Part of a small language model's weights.
Size: 11 layers, width 1024, 16 heads of 64, MLP 2752 SwiGLU, vocabulary 32000, 205M parameters.
Training: a variant of Adam for these matrices, 873M tokens.
Each number is 128 + 24 x the weight over its row's rms, rounded and kept within 0 to 255. Layers, rows and columns count from 0. The size above them is the row's rms in percent of the matrix's.

# layer 5 attention query, 1024x1024, rms 0.0222, rows 93-117, columns 896-959
size [103 101  99  94  99 113  91 100  99 100 100 102  99 101 104 102  98 100 100 100 102  98 101  98 100]
[[127 132 161 146 180 131  95 150 114 139 121 120 153 184 103  94  83 151 126 100 109 128 146 119 105  66 158 134 139 119 111 173 174 123 110  97 132 150 152 137 119 158 112  89 111 160 124 103 173 134 150 133 160 128 159  96 141 154 146 114 122 108 150  75]
 [125 116 175 133 112 143  94 141 144 132  93 142 142 113 128 113 128 141 157 104 105 134 126 127 133 150 139 100 145 103 123 124 125 160 154 150 122 124 143 124 136 112 125 119 144 142  95 130 111 165 111 129 183 132 169 137 141 127 108 100 153 126 165 135]
 [144  91 178 123 112 149 101 119  76 128 172 146  80 136 145 155 148 156 108 136 102 153  91 188 109 171 127 125 156 126 121 112 112 155 150  88  83 114 149 128 126 136  95 132 113  71 117 146 119 101 147 146 141 138 138 151 148 140 139 112 139 144 139 114]
 [160 115 150 170 121 102 118 115 135 122 184 134 134 124 149 139  87 168 164 123 139 146 132 131 120 118 153 108 136 123 145 151 129 133  84 120  98 124 168 153 150 121 116 138 103 108 101 133 123 114 142 121 159 124 128 112 154 157  96 114 150 147 116 132]
 [152 134 102 163 133 118 123 138 101 158 201 132 114 109 136 150 164 151 101 127 121 136 121 131 108 166 104 153 131 136  82 114 164 101 127 160 109 122 135 144 100 122 115 150 116 103 130  87 123 137 146 109 116 135 113 113 103 156 125 100 149 130 139 117]
 [ 94 108 101 105 148 159 166  90 145 130 128 153  75 110 143 142 160 120 123 145 135 123 123 150 150 176 115 113 131 183 116 110  57 123 159 156 150 156 125  77 112  94 151 128 114 118 153 153 111 134  91 132 117 141  88 128 113  81 123 151 134 145 127 130]
 [162 106 130 157 111  79 113 175 123 102 154 130 132 117  98 116 103 139 134 142 136 133 144 100 155 112 122 135 116 109 154 144 189 155  82 111 102 114 139 176 157 155 112 135 124 137 105  93 135 129 172 125 154 125  97 111 136 149 141  84 139 131 114 124]
 [138 150 131 121 149 122 150 137  94 121  87  93 101 133 114 166  99 132 121 169  96 133 149 127 107 160  85 110 104 121 103 114 137 152 126 117 111 120 137 120 134 111 146 107 121  92 145 175 124 141 156 149 119 166 155 142 118 101 128 106 156 142 121 174]
 [145 140 118 146 132  80  98 135 125 118  92 155 168 121 107 119 143 164 144 190 116  99 129 154 125 176 122 111 135 123  91 139 128 136 115 155 128 146 127 124 140 129 134 146 118 128 109 121 120  83 116  84  68 143 105  94 125 122 158 158 125 120 127 156]
 [147  93 145 111  83 108 135 139 161 142 155 157 118 146 153 122 132 172 126 141 127 109 157 166 142  98 149 130 135 166 105 126 163 136 116 127 157 144 102 109 141 168  98 132 122 174 124  87  82 136 136 101 171 103 117  77 167 149 168 122 103 126 126 129]
 [126 105 153 105 159 137 136 121 170 119  81 160 149  89 109 101 138 137 118 118 129  88 115 132 137 149 133 121 132 131 149 144 146 163 146 138 141 116  90 125 134 130 131 149 131 153 134 142 115 125 134 101 131 111 118 153 137 147 123 130  98 135 131 127]
 [137 110 141 100 141 169 136 116 133  99  61 121 139  95 125 122 141 144 123 135 142 152  92 145 161 110 122  73 139 109 122 126 115 152 117 116 141 106 112 118 114 160 121  89 137 126 136 166 134  85 140 108 148 165 131 157 143 120 129 172 143 142 142 148]
 [138 148 133 159 155  95 172 129 165 180 148 134 108 105 130 157 139 104 102 161 159 132 179 123 132 122 112 106 196 140 137 127 165  89 141 104 128 123 134 159  87 164 133 114  94 112 144 111 118 118 115 141 119  74 100 135 135 118 137  99 154 119 149 121]
 [150 125 149  99 152 142 120 133 119  93 155 152 117  99  74 133 145 157 124 105 158 169 133 106 110 123 158 118 110  98 129 147 155 111 101  71  98  96  99 127 119 146 165 150 127 136 146 129 141 142  83 119 124  89 133 133 105  91 131 130 138 128 171 102]
 [108 104 141 134 105 133 154 122 134 134 123 178  71 111  72 120 177 100 106 131 141 168 152 140 129 118 103 137 128 129 136 132 147 144 165 130 143 165 138 113 163 166 120 157 128 104 154 109 129 136 149 147 141 121 143 147 140 119 169 147 131 126 113 114]
 [159  85 109 140  99 116 119 117 121 120  86 112 112 106 105 151 127 158 158 146 142 168 144 164 161 136 134  98 154 109 136 141 110 116 155  70 113 119 124 147 136  90 123 162 165 133 145 102 145 143  84  88 136  85 120 132 111 111 155 141 110 153 110 106]
 [131 141  99 151 100 138 137 134 127 142 205 144  91 145 139 161 121  74 167 124 150 154 147 128 116 113 173 136 139 135 101 154 158 173 110 148 146 149 135 124 131 109  79 100 152 135 141  93  70 132 115 125 147  78 117 127 116 152 130 134 113 137 126 142]
 [124 142 131 106 108 134 137 156 169  71 122 133  88 137 128 120 151 141 106 113 143 152 128 121 144 136 107 104 146 147 104 106 163 116 158 137 132 126 135 113 151 175 144 150 136 166 130 116  93 158 161 151 132 116 110 123 103 120 158 137 172 142 146 128]
 [ 94 127  35 123 120 107 163 108 128 103 144 122  91 124  98 151 154  98  99  69 141 155 120 135 162 114 161 162 117 138 127 110 163 136 126 125 103 123 137  94 135 164 139 123 149 160 136 122 144 152 156 128 133 127 128 127  83 127 113  94 112 151 119 141]
 [155  71 148 107  99 129 107 113 129 173 149 144 140 160 159 146 122 167 166 114 113 117 151 150 145  90 134 114 144 167 124 119  88 140 128 117 141 116 130  94 121  95 142 125 130 140 150  88 136 123 146  96 133 141 135 151 171 151 122 164 121  87 127 104]
 [109 106 134 159 152  85 111 134 138  90 136 133 159 140 144 104 151 184 162 117 133 154 117 140 108 149 159 154 134  94 126 157 116 106 107  89 138  96 140 117 128 110 142 127 108 127 136 164 133 112 109 107 168 166 119  76 122 123 128 117  83 129 145 120]
 [130 161 137 123 116 146 112 122 102 124  91  53 100 139 157 157 107 112 142 168 134  70 118 120 139 120 121 130 142 162 131  87 139 121 147 158  95 172 152 124 145 133 127 130 127 130 112 141 127 126 126 124  62 144 124 112  98 115 133 153 138 116 134 146]
 [104 131 128 205 111 131 145 118 132 109 168 108 123 147 143 129 136 143 119 161 140 130  95 126 140 130 172 112 164 153 134 138 117 125 111 102  98  87  92 156 146 101 114 138 122 109 132 137 100 123 131 124 142 138 156 122 131 131  80 111 132 121 125 178]
 [125 122 121 159 139 121  73 153 137 140 123 146 122 133 127  79 149 128 134 114 105 153 110 138 104 144 138 188 113 130 165 130 125 117 122 120 164 176  86 110 128 117  99 128 154 102  88 127 111 144  93 142 106 131  97 147  97 125 154 137  80 103 124 102]
 [ 99 116 153 168  95 181 159 121 143  82  68 124 116 111 118 129  99  82 138 146 122 125 129 143 139 145 142 119 113 142 120 140 110 150 140 162 138 123 131 138 155 115 149 135 126  99 118 126 108  88 170  94 158 127 147 127 130 144 118 136 137 145 103 159]]
# layer 5 attention key, 1024x1024, rms 0.0219, rows 93-116, columns 896-959
size [ 86 101 100  87 101  84 115  98 103 102 105 103 102 101 103  99  99 104  99 101 102  98 100 101]
[[141 110 127 145 120 151 166 144 146 107 120 124 152 128 150 156 138 146 154 139 111 126 117 142 157  71 120 123  99 113 148 132 140  77  98 102 139 117 148 116 130 127 105 122 101 110  91 119 121 143 176 138 143 142 142 105 140 136 128 150 109 129 130 138]
 [ 92 142 151 131 114 116 114 131 118 134 138 157 120 105 134 135 103 182 141 164  97 145 103 167 134  89 100 130 105 122 134 145 131 131 128  93 133 139 133 113 126 129 180 126 107 115 192 100 136 146 165  96 164 142 105  86 133 168 132 137 134 121 118 118]
 [111 182 138 124 107 111  92 129  88 117 152 131  81 105 102 141  98 116 128 146  95 146 142 121 108 121  76  90 171 133 149 133 128 149 131 134 125 135 120 156 158 146 143 176 123 132 144  76 131 139  87 118 141 109 110  52 106 130 124 123 196 142 141 151]
 [118 107 165 117 167  82 179 165 123 117 118 141 118 138 156 124 103 140 140  97 144 143 105 116 136  87 159  89 124  95 118 125 134 117 126 111 116 131 127 110 170 141 148  91  96 101 102 140 137 110 137 140 166 114 132  67 144 128 126 125 132 109 162 150]
 [103 133 142 165 146 118 122 130 122 107 156 113  73 127 133 151 128 106 120 122 156 101 128 146 129  94 109  94 117 118 104 158 144 144 113 124 138 152 135 121 138  89 137 134 144 129 125 167 135 140 127 114 142 137 108  37  84 153 162 109 131 117 145 142]
 [136 111 124 184 107 172 120 116 132 139 160 135 118 159 115 122 150 142 123 134 139 105 142 129  96 183 121 164 133 116  99  72 125 143 142 155 154 128 100 153  79 133 164 130 173 139 151 158 165 138 124 109 112 108 128 144 115 153 106 126 139 122 121 125]
 [ 96 149 162 101 146 112 111 157 119  91 109 138 171 124  98 110  85 123 117 115 112 109 141 129 168  59 127 149 122 131 120 145 153  97 105 113  88 116 133 122 166 138 116 154 125 119 111 135 108  99 162 150 132 121 132 143 137 147 106 147 115 122 118 129]
 [115 103 122 175 125 134 163 119 114 102 149 145 123 100 106 133 128 115 101 132 140 142 158 144 137 128 121 137  92 158 128  98 139 157 126 101 140 105 103 144 129 146 141 109 117  83 144 119 139 110 127 169 138 106 121 116 153 153 122 112 134 146 125 131]
 [111 135 126  90 112 115 117  91 104 149 129 114 146 132 141 100 138 109 128 108 114 135 129 128  77 155  92 141 150 111 106 172 134  93 114 148 130 124 146 106 131 101 111 147 130 113 136 142 112  99 145 136  90 168 114 109 168 105 136 114 140 173 128 146]
 [107 133 133  94 128 156 104 142 130 123 154 116 131 114 156 116 138 148 128 107 103 120 114 131 110  89 151 108 122 156 130 146 142 121 115  75 125 105 120 121 147 143 119 131  81 123 128 113 122  98 138 118 137 149 142 126 118 102 103 157 139 158  72 134]
 [153 119 127 119 160 119 116  78 123 183 131  90 145 154 169 111 186 137 141 116 133 101  72 109  89 161 160 109  93 172 129 125  94 124 108  90 115 127 104 115 104 122 119 145 151 136 122  98 112  94  97 127 120 153  94 111 128 111 138 108  87 111  95 138]
 [200  76 111 130 130 170 115 101 133 124 125 169 112 149 156 134 152 133 132 151  99 138  88 121 148 133 145 144 160  94 172 128 110 150 133 159 163 138 127 118 136 142 182  99 122 144 172  91 112 149 151 111 110 116 122 109 152  82 133 134 156  99  96 149]
 [125 145 157 125 101 147 138 160  83 119 146  95 133 125  98 112 148 143 117  81  78 136 128 119 182  88 156 140 120 155 153 177 172 133 164 127 106 110 131 157 126 141 165 119 145 151 101 118 142  67  88 148 106 140  98 107 122 157 148 138  87 156 128 123]
 [142 121 128 134 140 151 144 130  97 125 117 117 102 151 117 147 143 139  98 149 115 131 136  92 141 127 140 112 149 152 160 144 105 137 106 152 134 122 141  89  91 134 133 126 144 139 146  84 162 171 104 143 109 108 136 138  95 117 131 139  80 112 105 125]
 [147 123 100 122 116 157 154 132  91  79 145 133  66 153 134 136 145 129 159 162 109 150 108 130  92 136 116 125 153 115 133 138 112 149 126 136 159 105  96 119 118 119 134 105 152 132 143 131 118 130 123 113 171 123 171 117 130 105 118 164 136 138 102 154]
 [156 122 112 158 148 140 165 129 104 118 164 109  78 170 115 145 116 122 109 129 153  98 145 113 127 104  98 133 117 129 140  98 148 150 174 176 111 114 194  79 136  82 159 114 111  82 122 121 178 109 130 143 158 129 113 119 149 124  77 124 118 173 133 151]
 [109 154 144 165 155 118 119 167 125  81 101 140 131  85 165 101 131 128 122 106 157 135 160 118 157  72 148  81 120 128 112 136 143 143 117 138 136 140 130 121  93 139 132 125 141 155 124 134 145 164 103 161 120 106 145 187  91 151 159 130  82 100 118 160]
 [123 132 125 140  97 161 135 114 152 144 166 119 129 171 141 161 160 100 147 169 120 110 119 109 162 157 166 165 136 102 128 130 123 153  92 133 132  94 104 107 140 119  98 139 122 114 102 119 121  91  96 132 144 131 115 148 141 143 124 134 100 133  87 135]
 [126 115  84 119 137 124 156 133 166 100  98 136 129  77 143 134 125  91 131 129 179 124 188  83 182 152 123 144 107  82 111 113  95  92 102 113 178  72 106 123 128 160 111 104 139 142 106 142 114 123  97 167 122 116 124 143 158 134 146 157 101 135  91 155]
 [142 108 153 136 164 100 138 122 156 125 122  90  49 116 136 158 123 170 138 141 140 106 102 112 116 155 133  85 124 119 146 119 147 164 120 120 135 155 124  99 104 148 146 112 114 132 164 129  95 121 128 122 156 131 165  94 169 139 130 152 112 127 124  99]
 [ 95 122  92 152 127 132 134 142 124 149 153 142 170 154 154 121 135 187 152 116 166 106 128 134  90 108 106  96 105 131 160 156 148 119  73  89 142 147  96 136 150 103 149 128  89 126 147 103 126 171 122 145 154 129 131 122 154 136 129 130 104 150 122 153]
 [147 134 143 112 108 132 126 117 140 137 138  97 113 117 113 116 131  80  96 163 111 162 102 166 144 171 133 114 178 147 117 124 124  96 131 127 115 131 116 166 142 159 134 116 160 110 122 170 152 122 124 160 107 121 122 102 134 104 131  89 180 128 118 149]
 [109 119 122 128  76  98 137 145 126 114 154 134  93 142 118 120 109  99  89 118 138 151 131 103 123 139 134  78 127 105 117 142 140 115 114 137 112 138 103 122 131 149 110 117 117 104 120 126 118 176 151 112 118  57 127  71 126 135 127 110 158 147 181 174]
 [102 122 155 143 134 122 127 117  80 141 155 149 114 147 122 111 127 153 123 146 112 130 118 155  70 134 101 109 165 105  83 124 117  75 142 143 100 149 172 145  99 144 114 146 126 127 125 139 134 110  92 135 197 174 118 151  74 126  80 123 160 137 131 154]]